Weights of a small GPT-style language model, trained from scratch on English Wikipedia.
Size: width 384, MLP 512 SwiGLU, vocabulary 8192.
Architecture: biases on query, key and value, tied embeddings.
Training: a variant of SOAP for these matrices, 597M tokens, 4558 steps.
Each number is 128 + 32 x the weight over its row's rms, rounded and kept within 0 to 255. Layers, rows and columns count from 0. Numbers have three digits each. The size before them is the row's rms in percent of the matrix's.

# layer 12 attention output (transposed), 384x384, rms 0.148, rows 246-288, columns 256-319
128:069172116136129071135134129159093075097145166127168140052136173173132061201177167095091079072111123150118128142120165103100099126140102098100108115071117127153146149137192115070138189150138147
126:094208090147132145140141153168129135100158134143106151105181102101110116135115090131168114106118142125164135129173097125173112155136184136112165126122139138122166094159095172146129131180126109
125:163075077128094132098123133095104126139115135204147104105130090082159122155147141102140109136110122120175150089149107132113081186149143166120089129113073131087146133149120176119064123088108117
127:149039119118168117082112147075095064117058119129154055095213162144112160171162105132100118166147102139161192125101129187113147097132087088053180107147135136136085133146104119143124149110117115
125:133160195090161098077093151146059098160033148135110102182105107097122152114111138140097114073158129086122164107193134089121124159122119178164171090181155161132172134163073102198145124112172119
124:128146140228164175070128145145085088115096106178058072185100113162055111133091099103151135123134124134085137125137153103137144161111104097115108120117092156115081147094126106182115189155148125
128:128145151133137127112135155154081126122099127096136119158121166126140118173138108188106113105163155115111160168110088135132153128150147096138176065156124154209156184146153115158108101135080162
127:142103166144200129123120118148107130116129111122140118140169115184141080110134095185161142098131143113202176135166148133167081129086163110112055135173171147152043133073119124086174065152126120
126:122127043102156170172081134155118154124134150100132150121154122156122108111106096020131125110166030143126149092138152123172120137153135103163085108082091120167123145116139054199126150105133117
124:158150158161173175165146118079147114104131125106152060080118102101139100201103144170151126101113153120195118117130132105122087183105139125098145192133131138155145158115168111066067186122140128
086:111096166136135114146081127185163147118150123151111108130088160058144123103090069199114191138120148162081101128201115128121158136121099134119097194133108110144125166137125116148161122173144086
089:109172110098192133113092131151162151142078124138097100114097140174149099103118108145126105173089098085192112097159122085121133149077118128125130121151114076111085173106135050122092168139135084
088:169032122121138134170184102076204167130109129154094089206111116097147112097194076148097150080199103148087144175133130143093084118136180181131102141120123190111111173062148134101145128137045086
087:156152048143097105105129138155125116149121146106157075085147163107151166133133162122211168109047071176132075128117099089120191190184118190116134142176157153120103181125103090106164117127144139
083:155073155206116116161134108138149150084105071131156126121110111141139133094121136079181118178133169153114148102151155154107132128090129114143116116163126127130143158163112165094150074112131105
086:108163155128139158131112173141074156092149177098173129154112156081127200119117118163114147173123116084175141166184146100059062158146131106124144122068165147179114142106135099085146101114108108
084:121146133086162182142091124096164132168143087129157180117105124114096145132092100134104100161191112108232101113099177216177098071154137155083164099147088146053168128104130146154084088158111148
079:139121141111100082123121136143099181098129125180084158115139180151105222156165109167162083078090139114183091068144111101135123102106103160114113173146102095152109119183103125179192133088115104
087:139146135123128121121125084112113152114181132119130120139107193165129154115146094124127139096160088139162125098151158189127062133137124101192072140134082143089142116120158104147151144111170074
086:143148156139149103157104134125112122122153122131149126151152139093049106144135074126122080104170170162145186113086103096092152159150165153128153070131158164129105022081172201125076178127110186
088:120151112111146149174099056159112122114105132097140153146121141122097108146144105180063124148088063124132097126107120184128131050188155133160131126168172097127107175060153121131129133124138160
086:165096119168172103110108133175161166121116149118113151189127144156115107142185147190213141124170068170200133154165149060140080121098084134103090143117106133179147138133109092146155147118112084
085:094191144146130112159042138080086190096082191060104152130195138132094122154189091162122129108125158102069136143170120138089152128096149105169162118080145187116148105145158115102153164146121055
088:168148208181134093089127135120105164154114108110130125136150111182173173211172076112114165171176147130127156108132107118158156091155110158122102217121181154175126120186102081169115158126135167
084:159154143129121121132107166176141165096173070090119104182187147177104154171141157126188156189078163152056124073162124146126157189141102204147147071133084144121099145112113134161093107156128115
082:129121153117090104176096147145153147101173083156138116111136090161122160074126159133187069086128117149147103109132098120096134172165150115139124102143143074164100092084097150138102146107195105
082:119093110125174136155141094121083187172073179123166184136146110101139118137161187176142155110067104120082117089144113134091192163176138078099126195062128108115146087091175148141077133131201109
086:132099154137114114137130169148163131119127159121125115168165168080140075084082147168097157131163122118141140127147125095149110105119135126147126068167149127134095143140078105073101110080172163
083:082080107122145112113141164127102100117116114140178099128096141155145172136165204153138122187061131117179144128142141172142157134133129148107094126148075148132100134140127131121098109118186105
086:114135087129113130133068143137089178162118150064164136079176110128138109125136146123167128133148092161093130135158144156135138139105167089116151162097092134128096142132127155110123148162169210
083:099115118114090129103095162154130138114090095122111173105099100146179211152070090159100093149146172093187142051168090139135122148092149122158174115157125115131163098195140126106163103150144117
085:143134124174111169134123117153128142104108088086140184182156072201150141131090069137141126125184097192061105165114115118116069097148090102126119071106101120128107136109122141115167074164097125
081:173031123142161088133137154148117103142081124169154111110084119120141124091044145137116138103144135099161151107147118210154131135146110146052142151167126130157128118061097051105099101151123163
085:146154143149137129144106168117145192105137127080168104132147114103160190145145090187139094159167110092242128166116121147047127125150144120163154114144255097113165139152092162140176161110125142
084:109193150145143088143152099112185116187109151163118172141146117117119161103137086097089172135090155130082090159134116115154107113143155112134175107131121129105184156168103156106184109136144136
086:150173111140093153072167133109146117129136088147086186135141158152113110085159205150109138151150119148105123145141166150094118047127083182150120103101152106108101167108157104140125129205154122
086:151112128139123079179092176143101154121142093239160128148146063100080164138140153085144096155134150138070102127103092116140095099151108138128130153130170113179126192081106118166091124117212148
084:152127122108143136150126200146065168150163098094169130092165139145130057136149173141104150170073143102109155132114118178083077143139135125194094117132148123205156083171149156143171136077085124
083:224111123114107085059109151090122123118126084170138207111127092088079185130145185141124112155162137146084126052112123157096124103143152117177128095161126142132121073144093141076128159222117133
084:167153169124098145104163161139129159169168150124120136126155155148142103081122112118139096139125117186037152084078160166132168211169125160072137114159128160123119111138206176088162110109113103
091:139082136125146093171137091132137087104136082187129139135080126093124114088107156179126105168147155136110111104114114114193073141068134095086110149145109066069101135147061148101117111121115122
087:109125155131133112066091129111126162105185101127119066108082126136139145113145115111147145167128106103128179139114149165085140122177143117095118147175135149076120212132102163106115153108113083
086:152132118170110118188147199130157147108183103082156106065095123109118101099153140024112143092101078162135179137096172153115149070087104110124110141145136103119147115071108090103107166090145135
# layer 12 attention value, 384x384, rms 0.164, rows 247-289, columns 256-319
131:083103161156094091136096143092145130129176134158082110112129085142157105193149129140141134121067084175104199085171184146105130133150135122149129145171120130099068167113108114140133111134154150
130:118076057178135153125087141096146151168119150104139166070114068138196125122109128100143120121135130054137111130111141152151130166150142139158124123096161130103172150112096156185139162103073092
131:113114076122130125173118104119106084150114127077152057147174177136117084119112169097144166119173138126134069134082119148173164116172093096143154123092096086150072155120173189109131079134158093
131:144104073100090092149124106122102141056150121143129124153073123121127124048099098161119145120096069108114132142141130077169160128128149129113174130140078113179122134107196096127123164065148095
130:104176143154150195127105121154143117127127140150120136103105096153171098165155171143159102111100134110156168089105135140076123131118076115146154084105102173117062149106134129154078193055160129
132:120135177097193068143126097127108107103115137129114122116137145122126120171159179126155101097126107131124137147109146188108119142152137103079216100146154090132203102140106113152023113206156100
130:122134092067187110183098074159111137059104148147093158146141151193136127125178151130158154091141101137169109120093151108107132092094124082133063160166121121147082108158130146146146140086171116
131:176120107073163115114090127153126091189106165150097099144185119102115131180118130079119164094152057125104161110102098173113154178105091118101103124191186162143151149190103121153147148073077147
127:139131192184132071124109150110175122111163140195144118147110088135145103081111130093144110146128089100111131119092123132147131178126114116131142196085094142166112152183132158106117212149101173
086:128149117131128116120090128127159150135157119186166136147145106135118076100112118120108135065109145103127140109159137105123128159151113123117159137091172149146109183088107155118092103141040100
086:121100140156153098134190124137140136129143130196111153130154137152128086102163220171139155106145096134197145111111197117148106151073078081094104199112091086098163179157117132111149067153143162
085:158133118177122124102132081132109150145203150139138111123176130105124193147116132091212174126093073109103084131116105150119155149171113129146156117135176033139136169141165173149169114159142134
088:098130165137178113158177134106114141169187110073150132107161160138138172146185052145131129130166149093121168078149178100166099108127123116137158146152110156082189176182144160133054152122140158
081:086108100132085145171178143162143107145131147180147193099140129117101152106172095170140148078172112093136119159132106118151120176136114151156197129047133124135159109145162144083151113101157044
081:102132150137124059177186083142163149110091061156132135157144116109116153131121115163113116106082153122117113104090119103122201124100117126113122107199125157139165168147102140165088129158129093
084:077155154143164149169177112179069139097108150114137090143094088066126115146087076100103146122111080141121131159110172120057106178118037175139128147139123157111171050107092122092170146130151131
077:123159100118119140125112132061160118132148089112141159084095130152082130134061175133117162162117144139181144175080171181137162131221118166111109170106166134121183122129134127141148127124137147
083:135054113114118184143066068133163154202131163116186076113158085116115152026154157126153172125093126166161139116124187163155165132151105187163094200085128116159099148095178136181147097159116155
086:100170165103094165131107120146115104077043095123122131103155133123128124094155090114139210147168129120062159128141076166122131151094111127135141165164083122157127126147138115136102105114186124
085:108110159160075107087152111111112095136130127129060079105158153122118144151135123146134185141159165181126106121101144138158099173107106151122117150133139124094150130135104145111160138191105175
086:159135142060121152135136162167153122132154096129117131125146136089142127182117126152153112166169126120113110143120124145140138181096149060112140097133118144105131144060156182139106074142124165
080:123055134164120096128196129136078081139103144188191157083161165145128150190143117165138124120138131141119124125106132088070148134098155104148101141177139142159143116150144028058159109083132137
084:115135138111116182095170071142140040119148145138125112089164117131153091106100165149175077100089104101089131102132114133112098152194170114125124069059081112082109142164122169155084163123126151
085:103135167132058070157170120114136126127131170123126117094150133157164045104117093130066172102157091108145157134133089109134138101153198095069161205139196121080118132159145121147103097134157157
084:148103031128165119119154109110127125103091155093104093091126163157093142063207115119088151149139142156087108139121114151191112092118148173159165182094092112166189179089188155111118148135158057
084:060113145149142071104047138086137104127085135172103107147155115135170112137111161096153169139119140169163150153131096111141116104099131116140109086128150148185142151126129104119111110148110195
084:111160156046141101115107095096048149130117111142156098142100068103119125154127124183137144079143124094130101127113102169106104118044157115169130132105145135128122154125144213164126133152142079
085:163105077107091124121137103124125113125151057100115090114139118140097111163086129105137123134161202110096139103177119105155038178167136089128106125108120091131129175084169087186119131160133111
084:156113133148073122143146143095129114114144101149087094119104108097124151135119133128177184121094164136073135152067139134166089075112114147119120127115145134127155116101098169103135105158102147
081:133172121095066115074150118133137087095194111151165070123150169159140064115138101130137151122170121137052099170137162126062115139145150179116150084095107148109124123148069127088131137100118040
088:095076127148108106107120149110101125159077147079091050138175167157104131092113115096094094143075106153037121155149146109175142087146132137103166119104121133082153113115125153175118126131174116
082:093109169134154110145128112078138183142146127066082111112117115112121156126120173122100099149105138043214147144082160086087123148181083143150141098129121121150120164138136150158103155139146144
083:138078114122122055113125178156162116059144127154166149170155129158135118133140114080142153162122113139107121101164151134108091143100160089139147065144131129125134175095139169110159107168109137
087:114153177200118099075168091185111163114137106111129089141124145140099187171132137149139126134147107119157177162068106076112129133104108111082114159122151159162145140069191142114180137109167154
086:174115089102097102148133086136124073146143200184154069124124058108159166143146145175157130090135162098120144086109166112140163132164143079119092160125123177142185113120105146138138111091115112
089:094137110108193112099138117118138085132158151122125111121098109099173120088101163113096156178138121169081136128138087092171109168081146133094095138124127165097152129130124163091100087221121085
084:112099186085103134104139060104146150094119143106153134122165081167108125117140159085133121119147137140178122164139121089143121131139099186179135073172222112044151122108124115135095122142180114
084:153184092141158132150137114078132102174106129150144118159152069134123113101074128108117082090054212135115155103140100054173117079092106158105168077151188154068140142157127140114112170032104137
083:133080127117156154152145124120104107101137146150071156116147118056084095115088148168101137177160149056133081162130113120176136095083127110170123125142096141109146122084093160120111143099110125
089:079141120176103134063105195143114183066176123153087190121154132178144112130102149132127126112160050177101067204122113179137188144140149138114139108110180120107148131158106093128091139122105122
089:160173101129138059136132121097115158192081150072100088134183092147075119113140111118138136143123144122112150182066127153159157168074188124159171107113112092140130164121163115124168157144100102
083:129071116186100152081095117113133118115136181147109125186103152129096151129175121116174158113171160115170132165140102101122126179130119107086132132123110087127109100117169163078092116125122134
082:165147122098126178153116149092124104108118158138148112083093135183095139085111115147135111177071079180160163148078083143164136080140131142153152198148101148151123115099129128155140149150127105
# layer 12 attention query, 384x384, rms 0.0954, rows 256-319, columns 256-319
065:125142109172123168167187174108158152160111143170154112145098181107133130097173106123139153168147119116178181101170135155137111079124128132184184109146099123157101142175163104081103183125136179
065:086175118100143122144130106153128100176106200094145178157140121157169165121110116143111083131134134112188133117111137136138106143094137163135144139111088147119128131096186098157116155113142108
059:148163189130132150174140128121132095134200160132097135111106128196115116182170158105128135134164102113108154117153132125189160139135093127073095144138178144106118120137140111101108107088107178
069:155076086112113107126121113101046135083122061083197132083115106112089120076172142133165118171163079190114139096163106122157150115087121090113135101092155093155130113128118151114204082082117167
064:154080114135118126122110129150079114178173108110102123041138194170126162196186122107134186116160151133119084089091089139117171166122151120166089056150105104114176152109074118109131129060144196
067:107132162082105198140201133100093126182157112082159122127115070106146112076182153144168177093143115136118096122169111157140129069149134119107141186129091105111104111077104132154105095179100026
063:149073098110181078083108105129086101144146142065115151104111158123108121114136171167076161085110110109121141152144111118091085132108107137126078062153108117113145154121118073126061162096048066
069:152119151149140122165122123154143124141129117097146133118125187190143148167103150173122136117205139160199137101105101158137079098117105115080138103153093145224145129070090165141085152095154068
067:139147169120110153181121140189108097130138130085116162095151132121006123112107182102121088064176117108126153112064183130084168161097154112086143101165177111186137127127168083138178094135154172
072:134090137177092133088159134096094121160073130133162202155134166127120132160128106166100084126149130150105110108096128144163166136120060119080087122114106207177114140107146127094150193158105108
068:133101140179172170152139153136089154089102141114150140053119155166082085089179166152164089122187151146139136107125160109096131166074138128085137119169095145090205097172125160090152130098121150
071:145128113144132098120061152093085084146117186104117130136182136145170161151092165137167123143120129154094161130110103189129131086154093133153126114144118151140098092084121087143128139131111085
070:075179153131076150221170085089140096157182119163104117095101113145100139187100081187145161165170163081188145133107117101124105141182160054144144137052132144132107113109179158126139131136150082
071:095099119164183121152091106168060131104145106175112107099039162136130061115115126125105112161174137115103112150079155159114125119151137099129082198129157103135102125112101144160066115169080166
069:151081109097165101136068096100108099120101126096142152135142090086155197181104127147081199160123139126165153113135114146142134085131002199132107121144143127096139099155107101137178190172106097
076:200184167089069089166131130101174135101102156087171110165159062097175162159110098145119108163144118168132144159122103144119146140122068139126171125131092127114112042153146123132147143087108086
073:144126081127119122112138131106109103175099160117157177122194217129173183138170175150124056126147170144154157112108083098115071094120092208161157060137079081134127139166134090139164111186183058
073:089126116116063125105126147073126142171170129151139164184157103178164148176128130217126107176033113142153129109156121094131117139153190108152174104078100168186084098159206155118143118155143126
078:096150124181120156148135094105122063120185100086135148129157100174102153128134174149073104160208113167151126115134103107145108085167110122139123120147093152093111133145154125158111127206140140
073:135116175100147099108161136099118116166099129099147122136154114085158152134100105112128162122109170144140100191125142145121106157107131084110134101104114142154074099094142167115096136119125111
071:187121130181166109102085121163155118053124112124113108088182127122131119173142148135109117097152101112106072089122079124184098106134130146120130051152082156184134150144127099135178132130190069
079:079114122135151163141134117106133121182135141130177120210137118140129181186152158143120098133112153163210117132129128108116111077144064123139171109123093166131105106166181157142089113167121075
077:158131130084120133091102150122147142084108116124127112111061133121113077059154118078135167087120172117097101176109144110128134230099161097136168162193160055156170142132117124112139131095130177
079:142135103124186125144083131144131151107123171127087172127139134153156105136134096058072114130132110108125148127159169131191097146134082099193121053141122110089075078191128123146158126184160135
091:168118171131126117135183127152102149124084201136143096162139137117186177160112112060149096130159153153174121185173110107083143062137072124054107099157105080114112113163126118081117154122063086
080:143100151097148111170088095126120153087123091100116231205155166110160145208107166063128141158112198137086121054159126114123148112130139110113156121166173136088139146150053156197188089132141125
076:172130133103106100083163148134152128153084172093173196138181102104182185090130197159159134172114175132158148131175079112155074140146069150136119166152157093114148112110085139214148191104111090
089:130126079117114155176150130131127107153109136151108068121065127101082054133134130113191193059069117110092099154085180157101146182117139096150156174137153085179137131081111170106192107125148129
086:101148110153116135162138117128177118117111124076203170165150137130129164101117144112171111103164159123169102120149138164133177114190142065125147143090142192179095114129136141136086101183128127
085:108115110164131137124107159115077149116186120076083116093106157150099123123108104114073167103057109138097120156096181154157093145123189097148081104124168152169145173099168089105156096136125147
092:164125084163140135153083064185073095144123134173172103146076105055086105136103136175104145159138061186096075160126131093151140130093148140081104139040069182130105191084136124086129118101122149
087:173146160125171118161140181150167177142143057086148142092151174182134097148057130152129049083163139147125125159142093142153136110150145151124131130107132161149146152141125093207160123133100126
083:123125167097101119071188131119198084106096113055133104148182113094125206118090076149108112158140106169141099096131060111164101108188095168143184121151110155126082103081091162125123158175096101
083:106134126143110144174153104094105114161145139145130076104105103137078103112107107128155208144086134156079130126143202156061101185095164072188067129131137128103131168084101189073122129160144157
093:114158147220112083146096120120114094125166123165159099171092134084157101079101111105062094104153107108101127114121116101100105081164125118062057112166138108151107162111057140109135109147127120
101:118132090156135115110112104125124113074136196134126122113141126124112126134112122089171155145139117175125182190115112142106151137104098187095106146153185119114164059115144134174099208129100114
097:112151068100144171149116156097101142103116109106116120139058158144158100089112168154109099115101189105117163119122159108132131140104121118059125129091165100148136120162142132078130079147092136
101:146097088099068125134146149110140118093199205066155125178125126093121149076123142139073098145134098100098096127115115153128100142123119120129160107129089123120131056120169110118135141122112115
089:119110230149125114093160127088147144144107151095166077104180105143123178145100148131051134166164106159096161076102103079146174084134101126077105163098155179112115149132091160088144123146177065
106:145111132119108134069090114104104114149107139167161100125135110162103165126112180164085080147123149129091146123137132095101150163139082106159126060143148128129093158190149104121160158126125098
111:109159128100118091193164140142117172113162103073113204080126149106089121094134159108168121136102128135153137156113087177087103125121200115169086225108133109120108159129160169095098112147073122
101:072111156088108153133154164165084119145160145162157161166122167197112072102114128084119125124088165135122120179160151178125109164144147075121138127156140093212103111150136118097143144083147098
104:141140179131082177119134092121172097093123064142154145090102174172069149184148149142137150089176095157157158158106136170156056159132090091092163146117073125200071192084120117155079146103134143
127:137127115152108112122104180131059148103203138097094191135115208155088155146185164155115151189131179078130086120155149203148092134126125093153147112107151193157104117177126107152151119137152100
117:180164105139122108168106138161130119158195112164171141118167093122101108098159139141113139186166124220114142130118023152137150065124069167177097150103071143167088167209115100158142156128168147
113:093089121122150121151092136165228057131118118119114036189162115138098182142165103085152120075075148088210103102163144060115136125179068097120182149147125158109129173129144119130188077152177120
116:168155110096103137175130103079154187114168114188077138099175134158129178103178110112142147118114155126061144116122145096157065113135167127189148187088171145160111201075175100163133121110113166
122:183158096112146150127150149111143071147191141167122154088102212159130120155147109060177150160077112140053135130109097143074113134080150117090116075117143134166148172113156137161142201141150089
119:148098085171148173108112140095130081145117071142144140119136089189101123167096129149142117142095155141179092143094129154097132142138174065146120129139163103122115177126152062140107132104109131
119:123148097163154114150070114121111057090128122156094167138146055124139116115088107160170138114126159115112143130110069103107065125169160143142105153141104096121082093071133108077138128092160153
121:172128072132175151110124098161095105091089197143113150113145148123092110149102122181088142135096120051120126159184088103085118169124098164137090126140074101086124171065152169083102128117066143
126:130109114145099140144120131184162106113171187139072127195144121178161080093153134098167072169141137157175106136174162107101112206158104201067080090154192121071116173136168132163103115152115166
130:135117177106147133080095129110124162135168110140144135170114142147156175126141076103113084149124143150110137133111178088111109134153088000119182117113161047097111140173119176139192170142124123
117:109115102137151139132091108128042127148148138186136094196163140156141129170090106043110164178135125166108122159143110097172113110128064169129165138105146080125166108134128164174124157074129156
119:107163085103118125180130122090178095114169176118155157102070168110148162110138064196150146169118082117159054111158115142148135155081111123154102132119106158113055142109098126100103095113139111
125:060037116112115087109122108106123100111141120130160092095103082081144106088141068089129117119106131160145090103066106145157132127135132115090124146092126144149093168155078168104119125165150158
121:109109169106151114121097114157162151160138114134155151165125134084100239170134145050109204123124172085137138119122084189130087145150118128164039221111141125176119152095160116117161082175139161
117:129197062092094101152099168089088171050147166157169131135082113129174156164081092125153181158152118161081078156143155127146100116113122159143149099139060099136159192144118152121093120142153168
125:161130161140152146119097160138125102125086168069142075113149091135071203121190111077146140121170077135100126155180183084091134134186130113105173150114143162130099186144176105110102092097122129
119:131055061118111151108127185163091125139141110168147164110109149116115163163170157216109140093152135096093129082111128144153184160129149124107132111106158104086157161189139120138120057143122145
121:132133096111156142156118094190147162151048142123120112111140142168121075124073146133129148129117110175089098131107106099131117152105150126131205130143145183098093188127152099122142127091109148
124:117158051116146138134173142122165083160103108110143097111144150089183135062082117187155183153156121116114159146170189086137095122130152124111174129125090167114120145132169156117136140112118080
126:031121125094100083088148150169120132160097110117116093129145180135177101138157156124102123121113134127120161158157118125116184192151045095123196103179125159211087117155067111070101129107160116
128:159124177094146133100084114118111161111083168131129100129151115063171078136143169107110121139091141164165133149100163110165120103059146135154105144125178099200109133174119077155070132123124126
# layer 12 attention key, 384x384, rms 0.0964, rows 256-319, columns 256-319
066:118170149147120068150089076175097199099103088129111114129119067125124132050148160126126144093170115099142096159187161125097141147094115145082104050122145127168181204156131118133108157167130115
070:153069105114088087111145089112102105137111096177088112115106148105130165129087160098109129159110078106078128123094123127141100135169150076099180161122111155106091114188173177145169180069162115
064:055094114100136195179081088085175154100144118116176100103125160126161154094121136142126084164163142130153141158098179098091110126109114052135128091092159158169123120150144163148128105093145155
069:074159160127118187115126138151101177202177191104120132112154079129120150144104092104132155082157135023125064036113120122138117110146124149117096113118153098107120155074113127157089169090152094
068:136149134122110095111206092119072090143121123097118156108070137120095151115112141128164086163139118133147091078134210160186121148155130155171102174144178090144164169094158144174109197183116151
065:126144147127076095125100086189154075115119104129062175147104093080108158131158116152088150167140102139131107100119077140145149173138134178124130147080118142132131162154130125080172171109124152
069:111175180089075148116122136129177156164118116120077083097089175144140115182129062117136087185186137100082198159112170110090179129106151091132074176101084125161151170105130125168172136153132149
066:100113131138095147151141113167127147151126154127114137129151117144156120094084119139102122089047144107096044109114149180095137094117175174108097135125096151089094151165128123131146129121059118
072:133137132152141121112101157179142204174192146149069135139076122196077124137192112158100204141138089120092121096105111168139103072067134120130106123091135142107104198106132098114113158198133123
063:107184143162168111156141104137095111177136128159084111082055154189140092170129089163197209093079145085166128138133131173076122139120123128195155118088123106090111093086105093116171120123139168
069:153147147075157170104130122177154183164094141160108171080159108154091159157131117131108177141172124101105091156109102175130176161081120155120124090088103112168159149041034084126100172140147107
072:143154128126098106136151153191169109151158095138087044155144145145128137137151143127072113134161115125123115099149093090117086080056117132104061188061175132100094134131122210145154083102153161
067:132163158067116108103132071150129168152077187129140154195120172162079115143105175083055162089106132169142070124134098148165182127049106187065154145121109090133115143186170115110142100154161148
074:074161197126145119130119152142145198159130151139069082127163110135120125186117119120170153174150094142152162130109191089108092173127083122115124138120105138157098204160111097101140168220122169
072:135158109151104162051096114116125094100083116126194117102159093136103071166096086153153109113073164108054166157086145082162104171160149113111166179120111153134059091155151141159145054072085105
065:134145119088110149075139156158093131087083154097116162115158117164101179125147158115087127127114126147133085103123106144158089105061161128140113118142090130083146147146149176120158110146155134
082:144112133081092137123145156074130045128117159077142093112144153132158193097116127133104127078079147107168136071204080088147105193164148017138129121147131130050112098177133137128103101106140129
069:135160086193177187089124128029106092139102131128117138089081068096122119102074158111110180109194134114127116215134104140168168127153088147116076202138126100156138128137148092123128124124090145
076:146128075062095131104102188104182140099154086117141133124095184127112102170061094102126143147163086084133150162120169165148125088091073097104131169090118091135174132136129139137159080097142152
076:146193109183101160088093124127113111147173157102179131126127108138129100138150114116102106125160127133096091137110168138154105175129128127130163166106127091172156139122069118113213094116127124
076:104102127089128111181158152132141115095063126090125127117145137134139082096115083164107147076077171095179166124113104135126061148125175070133077151135125132112122110085202114157144183104107088
067:217157078073096145132194175162086140141141139114133180151148141139127127204046178094145168165166078128116140148154171126099168114126086112114154130157127141087128105114143129187181166139119128
079:100120057144097154163111107113095136163119122134157104139134141072167124149153121130199093140107037153137135076118187119130128101133109158100088090147167121178154100068083090080129158150108187
088:098137121118177123116134110113177098104075097106153091101106140093120092101214084109207176062050187090095132152143098118127118152166152161058180155092147126143141160136205167112187074109120114
080:145051124122074144142093190158137116143168178132149157138147097144076117071141152137136141173145118149079116140145149094117124165114201144139126181096120134143123105194142178077130100104177141
090:089121080147144099145145113099125080095124081107145115125087169137132113148129132079121092110141132166105161158172120104092143094165148072095101171112150172153092066180134167154138131145090170
081:104116112128156150112165151124107132148212173109119126137175158189095155121153176136111162165151171093169059115073135169126138080108162184159117165096126144077135122133208131164098071139161177
077:127131186132158085099150095117169173170132151183060155119152120121118087115157157139138136135161111135102179102087130136084158102081089188190087140119162180128093105130090076124153133070170154
092:118194106127139132194100143106149169101115141179162139107159179095055114082141090064140067160103120127105158173138168097193101182164117140112106111072125131189087144083116132126150103118057153
081:160124116112145159166124164140147128163105132131203125152113122182142114146098143163167117151084124098094116131160138152131157161128123201130136157099099170117141087119167151132151098150059119
095:136141129133095082068072091155105057131110119120143161104127092109126138096126154128117101153182117162137080123076113118109154094111135124129153105070115186144088126117105105171164148155140117
098:143131111175132156096173125108085108146106153182168159157089110133146156141094120158047167166067093168113158078146115151132134113141144081082108071116091186089152130135119157162104124086132134
085:174207156116128107107078164145163097149115123213138153078122116155130138168156147113128116191186068095099112094080080118144137158137122129139191078164119093138169131131136090122064144106107162
090:147119110057123118140095139143142168144172144133158128173126076076104106114147153122164178112202166119122132114148116089137091127153159151129145151139108138133175133156117093084158122102157101
102:139147055095168164096120098141060172142164150170089153086117134135121136133120088176189126117101082153124121082148163126052159151120120142138104163163144107097106079046091150158104079119176112
103:145153152108128098115137106140108052193191116103120158084097118154153165137168152135153121137153132095164168167204138090094103182101215084171175113148123137110107184088098191043142126114163068
102:134169094120191152097143128118120074143150105123150124118084110138095107120115124055093185173091105123173199133113084120136180142163172125112052139128154065153150118190078143149121126133067114
107:122139126170153102171125116087110092132105114145125120169122168130104081126097184114097116143111108078107115153168194166088087182137138084145153158099155107123093126148117116110130098159116133
109:126161109127102151116143173153159064111155094149183090125132128131111121195087087160164144166104132173125120075153121081158169075114131158080136122122045155207135096103150172102098161117129122
097:150117145204114136062105113107078180130102128110114084134135126201126139131118120132085114143109099171159135143116160230116114093086152137130140157111104083082135118147092131172129137205155107
117:148168156105091114136103147119134143089124162067125170044130102139093135113132168114156117183141122168123136105094041100149080103071194108183098155090078144107133117123109140140067147075118176
109:074132132156110114163147115167161163148128155122178140103118143092162163141133145164147131108142121156115120115144158128125126086155212135164087127072136165209130172147122151163108117169159121
126:135203100121081141120115092082155126070108139132164104088175066158108166176050126109165092132110129177131114084136136095110104162140086159129107168144122115086143133076093159102137144095127172
117:100123143143116165124122129142048116089110170136156162175125135160155123172173137150165151134146118135147136181155091140134089144119064089111132153110133134145142134144134110130107169097120109
119:183194085146173063157138146164114142165203082163099165116123143170106072135142120143102114155103070127076122088131070136113112095157080202162150134116126151146179166149109127111145176137140053
118:133192163098161106199137124135157118107126144158093098167199092061085100118156112136157149101110133111123115165110107140053215109154152112140122127092114125160107143141139098102152106143123136
118:175122112178134128128122129089077185133107089175088167107143085156090148137130132146043153084092130117112125081106081145164104127100163112206131187131129102097116091137119136175146123119111115
129:179203083142125104142121196130143136115168102114128167113093105151103129133173132096134156088119124106079125148110140118125159122123105168169125095072118142164126186172123077113088147150153156
122:119126161101139098146151141066164145141075090118091164150127146211126155194154089069166150167152076130158100113105131199110155129166129111120133198087151111158154139111161096156115122090073218
125:194104126161134080112084131149096124129124066153097138101146064159187160152159084105170152158134123120107087147101108129181098150121166073115136126148074090092132147045139102139143158139213161
131:154166077113129128113196110163100149146135127136151199153201142078043086134118168181066105156176090141114085186150072082150086117170102149160087145117102146110132180091152148135096136105136190
128:103130116135156122150122082197175107072126145178103130155120136124133128145157138118148180141139135181204133138150103103149129201142121162065093123168125135134108132124146142137161127088095144
133:141095150142109120086131145097101154127153124133149122161142139138122110105166081167116033098133155145103096100119164080084105115169102102093141143121178082150119120088103111156158197134154198
115:115132099108152188100135119124090139075142165160146134130106064172184133177129106076161126101178188129149089160123128117146136174158133106106151150130139080119166093181124102166134079084143213
123:108151107142148102086114123059195172074095161100077126140179184137159141078125143176147164114058075139132105134125136159140121137129112155136124154119106149043100129139115126116113104128172074
131:075105129137100126102133108130134121121119178104125069118121083091185138123158091103112131131083120125162157129089121160131139089108159099124127115101091119103109163159072174106118111108127117
127:164109199162141049095091123085154108083130103180138130142096167100149147189133119145069166153098109083123166130189105130089105126109107161146047125118161105154139136109110122121132073124085137
130:095192158101206145133126151094143161134147129165156123152124107134193151205129149136166157075127137098107057195169124102148127119064134081125131152142116066137139109116148169138156048086087131
135:148106163169146093119102130143131185110105203091163103129135092107099179125198139139131133112150099177086091132146131116092136142148159087174109127139193163126119146139141056114079100084147100
132:135132072183137161137143146157123127130124126134145156116155152136114183075148152106125134136097116135143142114120165145189170167122099124086140161110115092132185094130150166147146118132085098
133:138114099118140105141130065137081111121108175168145050106110110214058118116113114094100153156078130133151104082095119091138115154167108106148147046144160148120140168159133105131109109142082183
130:099114010115129162152149144161126148136176102105108118073117146126177169104071106187181144131113157126135176144159182094104059123135156095157225130104110148056145139148144142121138109159158127
132:051163106143170145143124163197141149133155121083109074116144138095171181132097135112139120082085131131145102126138127113124125168098103154137085117146150148131111092136097036135147137141172105
135:212126180066107163097144156150124178090103185091107113103152132091161072169132204102117151122117100138242107167125178165172164113097131122165157195110129089119087140118134100140069162121187072